{
  "n_head": 3,
  "decay_shape": "linear",
  "doc_mask": true,
  "dataset": "wikipedia_en"
}
Each number is 128 + 32 x the weight over its row's rms, rounded and kept within 0 to 255. Layers, rows and columns count from 0. Numbers have three digits each. The size before them is the row's rms in percent of the matrix's.

# layer 8 MLP down (transposed), 512x192, rms 0.113, rows 426-511, columns 48-95
104:105140130142090180111107167091109114165100088061113140191144099131092116090110124033111112062157141125153191134096133087131074108179137121103153
096:083131159123122141138162110148085079127096186084143077118102097093114147151070151136138150107137141110179194096133093134076113118062094129161113
102:166072108120159143128132194124141082069138225125136154146134128086066124149097113108077110123127117069102109151198133123140156186083138151127093
120:147133139186109150123172103140142138076122140153078184101173164063134129119153135113102113125126138096149098100130160149124141116149123076137098
097:169127193069126112167057184124138134088150145154099069141105122188131128095115139096079142161126107128123137068123174133128096144181084086135117
098:087126058125089187138159096072139182104091118106121116092160163156116162140165204140076110130149149056171175119140117114208224092176110102095133
090:124117096141177119105083153132114115119142154147115115066190075153117148103131141116096119069144108146118117045129109048126162156133136110149126
099:092135140100144185096160125088097125148179165152065119101163109154126103145126137022151156138163132154073155115105144110111060145138169100120170
104:113118083138148113103126125140092106129105146124101213089096145085118139171088154140110114119129163097149153114141166099117170121152147169085090
099:087130098084073150158160101123120192203187115190080183150082105121152112125079083160119144134191134116139140153074115133084181143100122129177133
097:092149119125096122166173158124150094118087126100157128194093123106196154140073132111148141129107147124176125096148102141090149100147110034045119
095:135142147135147120123105108161133162114135116093074127114100075119079078111100166147097144142057111125158164173136165146157171114180116110097120
103:119154104143109100168143116102120139062103194128092110108120129168147153130126161114083117102185147146144120138149138126018151135153131155071130
097:132121124163160133105143114090133151118118177109133119154147073131169088138105160107164129130156174129117127152138140153177162148121179150149076
090:157123104161078126135126092133107163114113080170134123074124131079160124177127093124119127108136176144115194128149150080203077180121145166109139
092:088116075138142111124125162102138122090111128156061154086195185091120141100121088102130095101136137135156107104120132120168172137153081138142107
108:178055105101165130190119069107165131135135130098116128160127116147053152134139141158129123121114144087147155142154162130065146132126130169127184
099:097159150077178077110159063170138094124163109106160140163162153177082138074120151110094136121234116124111124091145133128098129123128121154155144
116:120119160129140134133090153204211158192099122148151153153134104121100110139145134134138137155115123173112143157161139161104136151157114170176153
101:160125136113119089134163149144152116139129113130115114126096161097138159074150122092137178187145100155169056120148203080208168121212138130108133
099:086068141103139119158148069088147119089115180139163108187154061080171118190197179125124124102085092085091142110152118127156127115138126148128148
099:110149133151108166227100121114138096125131154082148123151117132179100148180068119128108129158144109137042113136113129133138093130121102111146123
099:145197113173123147134116166070132158089111119075135122093082137190125110110082122094112077184118131151153081126085147147128111083132104145100087
103:150150154142094110171095207124147075143174083118129108098162193148123150120162085108091124126106147135137134129117102144179105154099113053124125
102:185137108100122174107136109130113132179108183132146118153183134175179127143121103140188132100107156126168131135128112169096096171145119084108144
097:140040078119154145080131094117154090103101163136127142123131153151185140199116150020117114095130208137118123089106177097083122148204156086113185
098:112123175174076156123130141160091133087187107114095072095107110093108195172145126087142116119157076106093201135154117155109190075067101153173141
100:122132140147046140105148130039164092116115123168112151145094130122156127141095169117088161134080109111092153118194116124171155128165132169091124
102:134122086145181125146098137146072099167153070209158109076187103143154100133115130128188070153101119112154103130105154165159095125071175125161140
105:131158123075112129118091141107143082087162136067093151171203154160146142135164164177186092148143134149133160124207170100132151126123144133135126
102:095122129098223138172105171127187105095096096117137073148109166140103127172093128121182133133053118114138145100118092160124152148112138162141135
100:159112093167177115114164097085144115129171169172135149146088126143124193170189135132114140087167050127126131116101152150149131133080106121154104
093:098132136147129132092156118121148137105147134102120156131111182206068111154208108143158091186137121054098096123165201186155121094164165106120070
098:155130132146170186144088091110097116139158104149163099166094163128172191153111099121091142139109158074091108124117153131103107108146115115121117
110:149110130103113131131058165139057141079051167121166120195162219110158157105181152140127126065178140133119135120119170162139102094143122100109129
101:124098145167161147100159113138136141119162161071117168126123166146142114100140203130119082094159120082207109145123167112091148135166072142098109
097:243105154082131070145140136072137141132090167156102090193124185160163166146133212099126103093102139136116155073193053153089114099137126111108199
101:115137131133114104167139029190134152160117133099165127161089076181120127166128172093136187097113138155132096078143145114154056117127142168125095
098:157137158136132137173145120127128079073177199162080147128116158098137145148184144094172132121097085137121117134103135142137123143110115098083104
104:119115109138175169119075073113137190178144130114136126121057143110079096144155067144133124178098157136104159148108100155135112152156107152169123
098:135172127067146123142150182089117120104165067179148089103050163131091120158188098137152131140097074198129143135146144110076098118153136106154099
090:119121142103123147159179129107129102141122129163116143159109085124176162142116127109139107145142140071150106109099165200128143142101106110085162
097:103111131158139127131140090104146151051093084072148090177165122107100091108129103178124117126107172095157137066157119106069117124168128107116093
096:073116178162120139115077128114100125142144133112081115127150131134127153112088200163121110130086114151070104139166178153128131106088138123113121
102:150157153154101168117128127138168148187139066124121151071129121126066068141088102155148107139158157109099149172117167118101078148138076116111107
103:122087154148081139125136098168151165083170174127089122118145189127078159127075171167119158116130112143139109131203115104165189092157107099113090
095:145132071150139106092156155061150193100175103146075165126091148158077073135137174103072102100101133081100075180103149153097097127114173171109142
100:148087154135139115092145085134143127163214171113107129099153133092104133129153124117123124051103208173102106169142125101149229062097188125104150
103:110089165126143142169142187139130154101157158122162088117153189129103151108116138089122144140120101131074177077163083174085105076085105121100171
100:160125160157102107111096140165152133102159085081161127157174163135122154131165177199141084116163107110155125116093128083114121121114186181086107
105:189107152129160131102197141163137133111108075128135135121130158145098161167120166139101110105178172140147086122077169153126111105126137079140122
099:142125123132142163090148116134109118128137157123127168137134171207173127159111070090106129130110154189112104114122168106074062069118176117112102
103:144118132175106084112151124152141222148129145096128161099110079156163167128120126174159120133154150214128127106082092116104123094126076094063051
092:172115099104051094149098082141153140084120175091160116090078085116130149121152109105138096126091114154168165077169152135155042149126088086069161
098:149084126097116110119109138121089160154156100129139203096099128144152139148104158105142105131089135101095106131064111177079129081147082121115085
096:099118067119155111139152148089184201147151171116188089146118054106169195158118142144128096109142103153097142142124073158131145101146139109103131
104:131137160059138114095098081170148142125131172173132147213141131112151106153059098160137125148141136167161095128140149128187124175126120203184140
102:226121150135126128110092167167140161155117113126107173130132135086177101117144164102079178108135122130117183106155204152143112095136142178151129
105:118096114101105168142079136158176164116141151088104139124125147065098119157141128119140120135096153119140158083084107104124163107128070125088168
106:102146105106106086111151161131107071097114129138150079098171194112150124093126131163093140098162195083112096126091064113168148132130201052175082
096:167123121140155130113051168117085111116116161096113146114125140167084123126140081131164123121133137136125133113090137098206123139137172090181081
103:140140094159184119117103093197169180145111139181096104123077210124176100123136130070068114088085143161118150127097106140106113135139131079146102
099:124161142082145170116105138139155122075122144148123117142097151111122099158104147116112097100133135117113147136113097151125158084141139116121157
098:157120141162063175122145100149175098092132084125145117104143152131066145121107103137095104112106169084152101176154120106140095122112143132126122
100:043107136131170111171142138119191134098131169136125120141147128145097124124116110124090128105114050100150189142170121175189152132188183152132126
106:128165132158138157161106088100133152159126123144159109172103168112137139119112154162178158113136176131141147133148132163212063141189122135104142
101:147172162059104131156119158118135091091118111099111145139146150142142090152070095155102101112092124102120127057076122143146166107160124139120035
101:127092101149156087139091140096107096149137100116136061077121156111119152216173134177131116131116154068130119198117130150146108136107188106101095
096:131118141113111089129036069154095098124146143103137175120099104133155122126109135046181105144123136149170106108118153097187132168162198053189163
100:134125124139102152111188164138153150133135083165145140144141129088147179096181124174107111172107113148145132107200178150118144122174167089166119
096:132166127139076115124086153142116171132110132178135127072170124057137105198183102187183132102126074126077132113092122155140153141099116129087119
102:083151122158177196078118145151135144086143082083111124092131144094184147112146109084129096102109101141064129157056102108079159122112119109143183
100:215151127149152154141112125128113114185108135139147149121098127090052116104152160124173105074132190122140141134101094135195129100117111091126113
093:079085080164136129115151135093129120139147111126118135158130148114088109116134085151084127146150149062091111185127165079020113143149148173084121
110:162136133142115119135181130152094168143165162149138149123099173184168124139138142147172151178139099109109104047171162180143108108116124107099159
104:114122156108147120123156077097189109139062164103136090078189169127117087155143164129158151172099189092160109170195108103116174097070164156157097
101:096171110109081147135117175104146105124125117169160192178115119142137138125142118104104118132175176096087118194071118133183151167097124109125156
111:099147079144119113099152080130151143096132194089067093144139138097087064139109135150133088126156103143133130193111085127092118132126114150138124
106:129120118062165124094073076132129129127124007130102141088146099057107121112131131094101135137191112099146115129151098150140144163058072126126123
098:096122118108069201141111124142129116122159119086079119087142136078097121145135129113110150164109133099102118130084157100156133086132152153101126
102:067111099130148132066156089134076113117136128174132175133115123102136120168082155145109119146136133123113138160091114178107064035134103130099165
094:138133079127106145116168098139110102155145124132135094165052108131132185134120081118155171145157082132134131114104122151211116079122125180143183
102:200135152136137096066149169154161076191128125115135162090117096128072107162097078161194151138117099092117127100121103163220111103070125181129125
099:072169128152146067097158092109118126084126098119158140124155152167097112160091140141116084122071124127052128125079100176077108124097107128169145
100:180160175074132169104139122102068163137095089107140072128093100158119143092196118136088151115132126185139106147120157102110037150125097083156110
105:122130150093121087141185089138114115098084146135111109074115106095181086113128194101112122150169163205183147133095163185055165165118094110160141
# layer 8 MLP gate, 512x192, rms 0.12, rows 427-511, columns 48-95
100:097112119146213113099160121196134075138049128124128124105120170119092166143108113106115190088134168126127114158081182218155152103082158192107103
099:087127112040180074147098105152129093121154101141114176136117134053212121127139156104139144096111096116137097156089157135104089131177169166181142
127:239122128188114136160131103153140132128126152148092136129148173100148157102165118078116098094148179106119189079110156116101130111129124092129121
093:103137135119197136090068159117135132120121144165105141174142181189133202124154055112119079096183129077157139124134127109110126130157132127087123
096:121140118202134127123117147122180163119152097186150138053107076120143095037107088093180126141126104195170118161146122114114161138142140134148135
089:117139138091137091094170107163152125098095129169209192129131122201128131151108096131061154094094172099106161131066166165187106123169172129080156
102:148140149131124118149105177079144109128093118070104092076120137071137191099118145132104167173147169207187115098161137119120144154121092129108053
097:152095166135137095121138123166129173115175153168110097139123102118198115061144125125144163170093180108102106056082144115109118165146061101133134
092:119148166104166138127138152135125230176153106172090141157115139115160095146090130126079216147180120094083102138125099120100205150134105104164124
101:165070138136132112055122064140120141178116146102116099107144103115096147116186135129084152129072110166156131117120125148076161100123133118063140
095:124130122148174161122144103157073080080110116123160147137143212108152167152084181166181157138161158113136167074123115190117089138162127128186124
110:107090135156091179100108167159088200141142119134119147169097088081120041087197095110126153125108057172130135135103093080173125103132156134133113
093:109129138153148104111156209096174180164099101116104107176131136087155087104093083118123152133153152153113104180157118113192187116124148157114090
103:119158091120186140123166138124149116149143057117157091138070163093108098173149157137161098105141094121103093159126140141165178124129141093177118
090:130144100202157139120068114086095136128092047104180117144139128159157149156068150085080131078119107138143129088125183134109115136122074132121063
106:117158146118093107085157137148103131138109120136116140126148173071150139122121132095128117186140103132136143124148132153156113100168131096133106
102:138162120099050114121174171091145147147144175143120131137171169066140155176143145143116167179090123106109162152119103086158129137136090129127190
098:109117152143128107130098137113106165161129132172145100123100080142123149143098139137119141161135091165115138182130139115097124127139160128127128
098:094074097143165080075112142154089075168134120103105112088101198116131132141115113162132136107113130104164160157156132166139143064129181106109123
087:179164089165128178182115178195036080106134108123112146084151195176143195102087139165127149186135158143131097138136160157099137152120112145144124
101:175132154106141122081151093097172165144170149148143098183151123116107166135093127122128105168157118123118161084122135143112112106062136123087151
096:119092169170145142064163231130156168172133143122153117076116123131125134154119153129201142150176109145154150103131097094118115198136156135132171
098:116139093157147106156149128100059171115102085145131092145103135137125116125122122202156185104182072149163156064152130164117201119129123164072121
101:102118082092105150083097094126111148119124129090131096168137137085120097153144141146163080128090099148180121160109170183148084181145103127142101
092:129149165155155206074136124133077104152131141067147136171108168113118091155119161088086167098133132078116151107116201141144126129103149121123188
095:137133116168127167126160154139187159108164145192214098136095102161124139093163034120112086047157131153119133109174100125107131193130114115117138
098:144132163057079142124106093139165139105097127173139143129137175135173096145125126099106097143119101178126140084119128122069114165127118147104126
102:147109103168118076094110082193124146149116142184101093118130145073189145084105129140043203122120104118127153112102092146124133139182157150090173
104:161091072139105090149049127127180106131116172140175127168138161103165105079167136132139133124141143122150120109113126134146139106186134118145110
100:147133156150119114080232093078112170154107103119177067113138120165086099092140164128129117136159159109104154122136091107113118198114174067103075
100:097118061115120124130104121093173136150123190151150137083093112150152131166090173149106053081152153141093138079149129108121085148146139164145093
090:105088138080136178093104090106091197092095129171123149161103157101101146151125219152079151048150169127159130111121127114120133128157173098129152
102:113151135130030136157171148140097111124091063144138152060045127121130082166119118077118144127180087143133097167089125184141152151115140152107134
103:147165087142078120112110161145096091084091135064084130139153221195175152121159117153097161175080132150187115109100091113121073075086110110161093
100:194165141180095129200083135120203187137170153126162162077190161116151130135102114129164142155106139156133131185141159068161101092118097163180161
088:213149131092173119107095135089092107116077123139139162148141167115145133123155123139101162092135112144100185104106105122140078173101103151167159
096:165123130118159196145077165126111116092145120117146127132076114118096098101163115170117147041131137099162105152141112146127191138128152167144103
095:095129105136142168109117085127127171109149175135122146123082147094087128184134160098177073129094068078153104170114182184123169098089134124148169
096:185161186148154097125194136159114068147124100166153127140121129133149160124124150112090108081161132100150161111166091125151126091121188126111082
103:073142143067141101158108119136104153119193136123091149121078146168144148125157156098081145159150101160078128124107104104150116080146143067101110
097:089057136113134089125152104090092150174164140138107131125074129142174166121116138141137084142108109152112074132115164144144185104128104117104133
097:137081146147135140150164139144153144103188138125063087129099146159161083148101195193128135181143110085132139126159073165110085169106115154135102
094:090125161166080160104087153155205087106114169107187122051119132114141146153171095132140093103111098204155064118162141116162121157134135183155090
099:157121111169103164161100183143162117129115166173149124070101127146103152155159131129173179108167098138161068143184152169141120100084114092096091
102:104124142150169153112148189139124147161131150119064162137121140099061146147147119139144173206159108091133094106166139094097166121090126096088111
100:143139139133174181140135139160149098083151060083124137126109155152084147149067186096153112088137151146071106141086152151049104128105125141125089
098:149083143111128138108119173120162143196118132143053089063115141178082120103166214147057089151114182121110150110090124105118160157088163089101075
102:121100192126138120118162140150210132125137177146164079103194114124138086138079151157037199162128114117109167160153136168062100122104125145146165
105:126131152186094136184114124139163165122127093128151124127179173119141153136141118159119079094129094132115077115143084110090134116078149113033170
100:201121143101151112150139154183125155147157135163126112147095145113064133111106133102123144076120137153162120166095175119128189132029106103154143
099:186191157144127097086126125147154101082120158153111137138125172194160218176102123080134119130173187179152107141078082096121188127105146113153091
102:095112143104119149172102108132167126175097120129136151135101087150106183153092122124134067105123150070150104057115088143154075153122132139097106
091:096138157188112091113122120139166155137191079064097131090137080117155133132113119150098106141085117152144142084141062150123090114127101111068082
100:180105140128111083135080081091135119118075114202108152119150093150124143153127092129153138106070118138113164106117145171132173056151078132093077
094:185068118108121166143131170057169096124168162112152113107120150160180106108051163131147172114109073088146106160152057125104139160170068131089113
108:151080145174173142084156134146171080165124158139123108116073131159129150148079107080093106085158083081112152107081131155109118163138122156159113
099:163124065126123128089163153106088124169122139080090143135174158130085168065098151074112173133165155139143202102117198088145110144101094151122119
102:128191185167147111119145073130134147164156112091146168088140093122169160106096095104096133181172119107143111077113144097105139158153102125135079
103:164095172123134132145105092099161125138137078117105106138071123179136092106096130166161170080116042124157143109131158167094125073108116133206113
095:126116110124200119126209142181108150143181148137063085113146203117172141095133120120100139044128129146152172084125196197155125127106101124078109
099:161147117158126096150091135175120187152104143082148159160138157147158108160113143090107132133102080090140117152165118173080104104121139051184104
094:120128089112098148152094158153140127199087145138140105156123065105150128131114113080092103172114137131215122156087155155144167178094087109170127
099:101133179088165165153110146135070131124105112103117114102128126143156131140134116106159102137116068216131158132052147166188125137133116148141153
102:168090134143043137105090109115104139133180181169149169093106179191145055157143071134149120195077187163078149197130171109111142164099212127139153
105:121154145078040120149110133142170137126098074112103136101132157098167100202137114119106157137141159141089161123138151204162177079063160086129112
101:165145116170164170127149152150150083128099101152184105112108138118136154099119135087121144147159164119162062087150092159093118209182102117114153
104:151155141130093151163119128106156112113154181133170097115159122154079137164150112073124110099162111155152120137139128108122178109109124143157121
094:165110088103124117089098116122146188173137098137150200140128106122101140130158177051181137144125169128182136085112140162111140206092151173149170
102:115100172184083182129196114183139137173190165095120131067184100117137105119215090161126154108093086144147104093139107108094113095103132136123110
102:152038216165112119140105076154207127159072071098139171105139128115131195161099112125118140129115147121118101131182140116088122143111096186124091
087:146148182120141153120142115152202128139118161136154102103190092087146139145126135126150144153159100176080116142093129124116210175130117117153170
112:145126169145179063160106106154153165104104103152087188127116137104067147066155151142157073144146154095196177180126117137178097120118148148189125
104:123134106157118093143100127165146090158201104121046112107092122099131113120167053127104075148090159156130132146153148117113114126136101134100112
110:183124107124150167102135101139117125107163134125116093153142086119147145112095065087139093115179157179146094211115124089081189092108222163091121
098:098107108181137113092145113136091127090157122151124077082111142120113069072147167154065173135067127123160159182123046138123177176148179129149137
102:109105102128068142097106181145136126107144159168101093141133132127130123159056163133116182174079146159129177147159158173173109109089141104125114
108:082075153197056124139085168176093124110061108136183171097158110109136157132183136107106134120154092143133161129155137158103110093092113151103104
097:129121175140152154137159098145172150173127173136128082120098147153107141137138104142092127132103150176073130149133124169090085073172165111119105
097:123135130182172088088151173152131106183128083122075117166154132196133141144139137165152099155139143171106084134163145144147110116151104108067121
099:183143195099186181192148144076149136148092092133155173104168146149146127077074116147082107167176088161175114094136127175162156097121135075151147
098:079165128115181164153077113122128112158063091090112131169168111095125128201105168155107111138157113118148108125103106146153096081149189165149127
116:100160123153157113135152120182176073180147125101166091096128155108064208113132110128180150092134092064140171110174134181127129097116130134136126
104:078130131108132105191160178137151140109145127201188095119152102121064106153111116172122095143073126135104121141108122168125095124053131095121132
105:101101115117088136101132098139167129149137159127148148122130110170136059106097106131092165150093117129157153090137131152145181118110181139135200
101:111146142074071152163104147130139182137124108144205122161135088124115160089134105137101160165096125183150175128117130150136170082103130088190102
# layer 8 MLP up, 512x192, rms 0.119, rows 427-511, columns 48-95
097:134098112138119140171118159138192102101109150110136154152159074156152075097154148169115122165097135113146155129198170103161123121102157143165170
107:141128132089148182104148168102109110170103095168109144115140111075079137146162208164088127140166119099092104135110118082107148123144171162108136
108:125136095102179135068124085158078158138152158089143179169124093170113164123087084110158122147103147132118115137102070123177158118127174153114183
096:116128143116085066154179069037103153115105122173080132125122130122100117128154145153119176117149134088156099161089122127126127113096173162115138
097:119114091148117080159132109102127118109087063080113176101184103125170136155115027126172141139134081154234120147182090113031101127130122166146117
089:138162116143144140130177109148102177195110160105124177126073114113119173062158128175149109141124208172135066127110112123118093142175067160107159
092:108175148155132148140143073130099124065112118160164089137121145118092100176076090225142102150155046160185175114147112088120125137128092149125105
098:108118024151130136109099096164089079114142106091128128121117142183162149140122123086142091056152131135104161157076130161142106143161086135108152
097:125120144108175117162158123186136126111131188114120072145149173129056079123197167084151070121121131120158118171155109159142172125154143163134138
102:134135141106098140149137212171138113150106151114128100086084119132156088140125112105166124101135131131134077106155209143177124106139072162090138
094:121127115109114089144105134123114116186120084127114119173157124106112118128190127093181143114177069119124129085082100057163087092120134089163138
107:087170121136128126113151174041126113136162155146131090151143155143110121146085153095129168129159139095118072116090130178092137139080140145134154
102:105143098090102112189151147194075158099076050153136156110073124067104128077127149138146143130127123164166130165135089118097151094084080136143111
101:153106118132132158048147082171129144129109094102153153119187145138104055142173115089108169133060100116145167094147146165194156069144096202169168
093:144107165106110124127135118082132154153219096142125112125085083135143134149121123149102103145104143114095119073128139162134088106154139121105108
114:124174152162154130103146113115091132134115118130103077123080121167120131084105100145143204058167141118123070133143113088057149206154128123125119
095:176126172108156140133052117130163118090051142119122140133117121106130121080121146163211120126169124139075158149171111127123169120175163208153113
110:128137113119116089128072149140136110187140076135104171210088107145132061116181110093132206165093143105149093147162118144046079140178124155149100
102:135129126053130152150079137135172083103109140182176147093120112176123095154148152122106140155116082114120123116103081142140149101120133096132106
095:182182128217208169094148133114155175175130055088077171116125133103087102138074101118104101130103092179182176139105133131080153123115125168135076
099:177109133115110151106135087100109180138157133081176165133170125132135139127130143090176130174089174156108099077104156090112150131194085042126107
096:121099111098119108108202095113194139126144119103145143123194107133061175083131075160110181145130100124068138149114130084144126135149139142140077
101:133138147105103161133124127117098145138087122135099169081119060162150113094112094148103102090143108159148142181162096187095159207110131148179119
096:088124091131136077170086132174087098084127148117111152176139170119063150105160095146108139156101100158119089180122165123118145147099183130180101
097:085200113154130108240165180154113135138066132177129109143184138175088096066146088081118096191135121121182137089147151161183169098184134133107134
095:110109116155151153131123098123123137185111107194126126124082100145164138125122182136122141137137160103037088144155141091048174144133094153202127
103:146131082097182145133095093089080118158111126160110138114151166105130207122130098089094102117127120101128127175136061180076153138137072119137156
098:141072145164082127129102115126145160129076122137125096139084143160152152154171121121122114119130134157085144155136039132108137118080140031088162
101:129078063111163107129121119153121124128143175133093095184084105144151135130147134139115140170088077134096043159154163081140132158112118134142132
102:141141127135127130134135100106103081144169171120052109095150135216124179125149074115130118125202071121167118095183126146143119110150161130095124
099:117151127054140114117050109150137139123163115129118100143128182126088106118159161141175086118100142155200158112137104158079167110106124115203123
092:126108157174112097133104166143130163162115110141145123141131150164156201081116175082084136087106145135128138123148102137138093154095135188097117
099:091152142195139131174197086215157140144122123144124145115111135127152057108143115147102106138110087176161159166150031146155132135089185119130082
100:099096072099177123162117158104092151138119149143076093152092119136112161125134154152194115098093125100141151188125131056153109119117116089166147
101:158133113138164158110136103090129132118089105113130081057170088177123163134158087140160167149171188080139131123084087140149073134116108126111105
093:010125087149159162069125185141155043176136093133154104148127175151095096093201078125108151135137094090126134139102163144136091126128144121141101
098:112149103128156100111122136122158114166097143133122141144142152133168135091122113117135156131145134097106113152142174146144119115163057128128093
103:094114040097156103134163148078105178176118147131169151082109135080142145112119113117130085142147090177157076131106152149097047137085121183080135
104:144115149131172191154142094087141100138086136111053124163138134169143168125091100115086138060168136121140105139076090099108067176166161160118152
099:128119094145123106164166159140113139063083187121147127114076153099127146134092139085098117141098149146135153105141114155129157161120125035110147
096:184124117131182096162148150152104104105133124126138146075176122112048150181134149121176176071126177115113156149085146066161142080126177137162157
098:109212092125147117119118068118107118132137142147089142147122154170121166136080096132087101115066158127114202144121091123161142085121142115110120
095:185154129080149191148192078140184105101160109176193142124122076197171100141143094129107088121159129082161083086142106170098152219124153112193118
100:150116149157171102179118192155208104103137115148096118093002191116094177094119135144144140072128123173137120157093099081141128105125161135154160
097:109147148093137162121118122105167097151146072137124121145146082106129202166134124085108056144150150070128137111129108093102084206112082099147104
094:048125150081135121162116092154147131157093134123134070178107120139089145133124110149165069197128141139128140129128132097164078142131113155151101
094:116110127143115157157112096145075151150164078178112099176117183030085108136135146101181085063119136089099181147133148096128163133118160099148048
108:125095105162130094083107156111141171166126141180184138080165175152121147132132074138124120119078116125134175157144115149143116193171163185127165
101:124140149105171102130122119123176168134137144128155102126126125082134135114169162150087096097169076165127128134144149131156131125127076143101151
109:138174076117111095115138095154148134096164067137181177126123174167084159095099069088163105104127165142125095152066159107076186101097161134110156
095:156163162080078056127174094102134138112126101139120137094151128087109086086193123155131164181156145086157158121140119132140153118170137145085148
099:125114137075147131091045112156123116118098113116088167210136126111118128162178115140112072123107150142086119144146122118111176100144138195134089
095:083082169085139140128191127144132141179127109165091120126145154155120147125120148129113157152132137113118073167102159116186171105151166140159165
094:180163162096138159118129140136162112103105141170139152094096146157145133137173138144111128135178149133085102080123087062069090130176126118144085
095:167149125138066150121160072157131069169092157128123153095132195127120169146082136108123119123126156165140148108166092050197127097144100045122185
101:157070135102153126152136091113083132188151025081098132186141124113111108149118176140108139178114142184171184137140106144082097111148108192132148
103:099051116091146083131097152124103143116093162164082105087127125093112092172129126129177087129095112162178155166074131117155146151101175111166092
108:081166098120117145133165144146161193099111106122130136108172165123109121147113143171075180129166140163104136145093069104088161175171132166082121
106:160082167103098131094117126139132149127123108102098179084049105126105088122170098071135110152145139154160125166135070118117098115167123218147072
089:131141144135118197071136151112137140128168110098150117139157112131097126109109120180130154115202099095165134113141104145143139122133121193086113
099:083192175107137088146099140125149125139097196090114084143132157171149132110114076122155177068082149153088139191132125133126170114145172114191124
095:074143110165116117082140102099177187129133146125164100085114095147124113132109176146111147111134161167152110155123117185133182153110132167120217
097:138155146137124091132091154154118143135116114087119181117146020200134098104115130139168108139157134114089168094104202158142129155148137158152123
098:130113141121107103062154074159126160144128163148142222151152106118136144109113200084173103105151067115155189167074068164136112113080125166119111
107:107115168108144165121188161106093232145157142174079105140091088099136193122102169132142099103095146140123144119083223169154149087115101138058172
101:109111134068107084098200132104107151147157096120038168060142129091182167142065086093082131152164083127132111153114078144113135148152108111156168
104:131102154192186093136162152159081210132155070101101128155075097125123117080134166122120140131096176105162128117088095192148115126187123141160142
100:151094063075138130186128146137167143130108115150106123058165094113130106144166176152092135138156129178108166134126152150163167122076099183109175
101:144167205129181146102096152108081092111114119136060091114110104122110129101119095127125101168130144171120124055173180077102152164129155092095160
098:125173138106163129122068090126181128129137156161136125176118188133124118128119137105070127096140149165133112097154132132087152118175068161150176
097:199115101108105118164092156127096173142114092142131114142121145079134164119109131152111119134124113120162163161152160102127114143090121135127112
111:154138118132189139115194104163156145171131171135089182070131102118187111165079086140089132167161158089144130145146154090116139156167100140142223
104:140112142109150134117090084137123155092127151168155153159152128128147097159093180092167077115159077183160117092101061113115147159185177067143150
108:105119074149146157161147156129158158170107153104166142133152112139159168162105125103165136128144104134179114083159086106092140131174129127145128
105:066181117128104163104166089118108160116144148099095099139119117137161120059130123118050098078139164153168148112141112132117136108147120167111161
096:108144170154178088174126088175172169082129121116133149073123097077084078099119087114185098103121108122128129103068140113175105083104102114142098
103:081110173150126126147131172105159162102143117148105140088145150151099209148131100078089055197140136162070136141123133109158125128119198103093153
101:115134102107114116169149110118147111101175135162147180076133180164095191130123157111181143169136113114153063113125129094127115126133096111150110
097:171075121133135072091131168118129133177127137120105110169092142185143121140120098095125093056120177121075131087134105136140171131124132152104130
098:145056073156107108144123136087130106118176057086107175095089133097083169144137067187114085140087094071159116107142127100166083134100099154120129
100:143124140148141085196108115130128139104171122162155173124128137141154138083087161139116166092110193183096115080144144106193175163117118118133102
119:103117106118134153175175065111176165130132148142192132123142155072180110173112106146158082160107150150137182117108118153195126089128143119115093
109:107136140120177123141073118098142137165104104186168166092166163111139117134085162167105072126120099154132102148125161144193120139109118092123136
098:185146098120159146145143168147152098127135052145104139105099108089126122153129163108131144155097125158175129127184154077191102149170107172155149
102:067136105178047099107135083104125146148107179146163109149057084033105163086126081139117126165123141172089171114136099110076113129087079122117171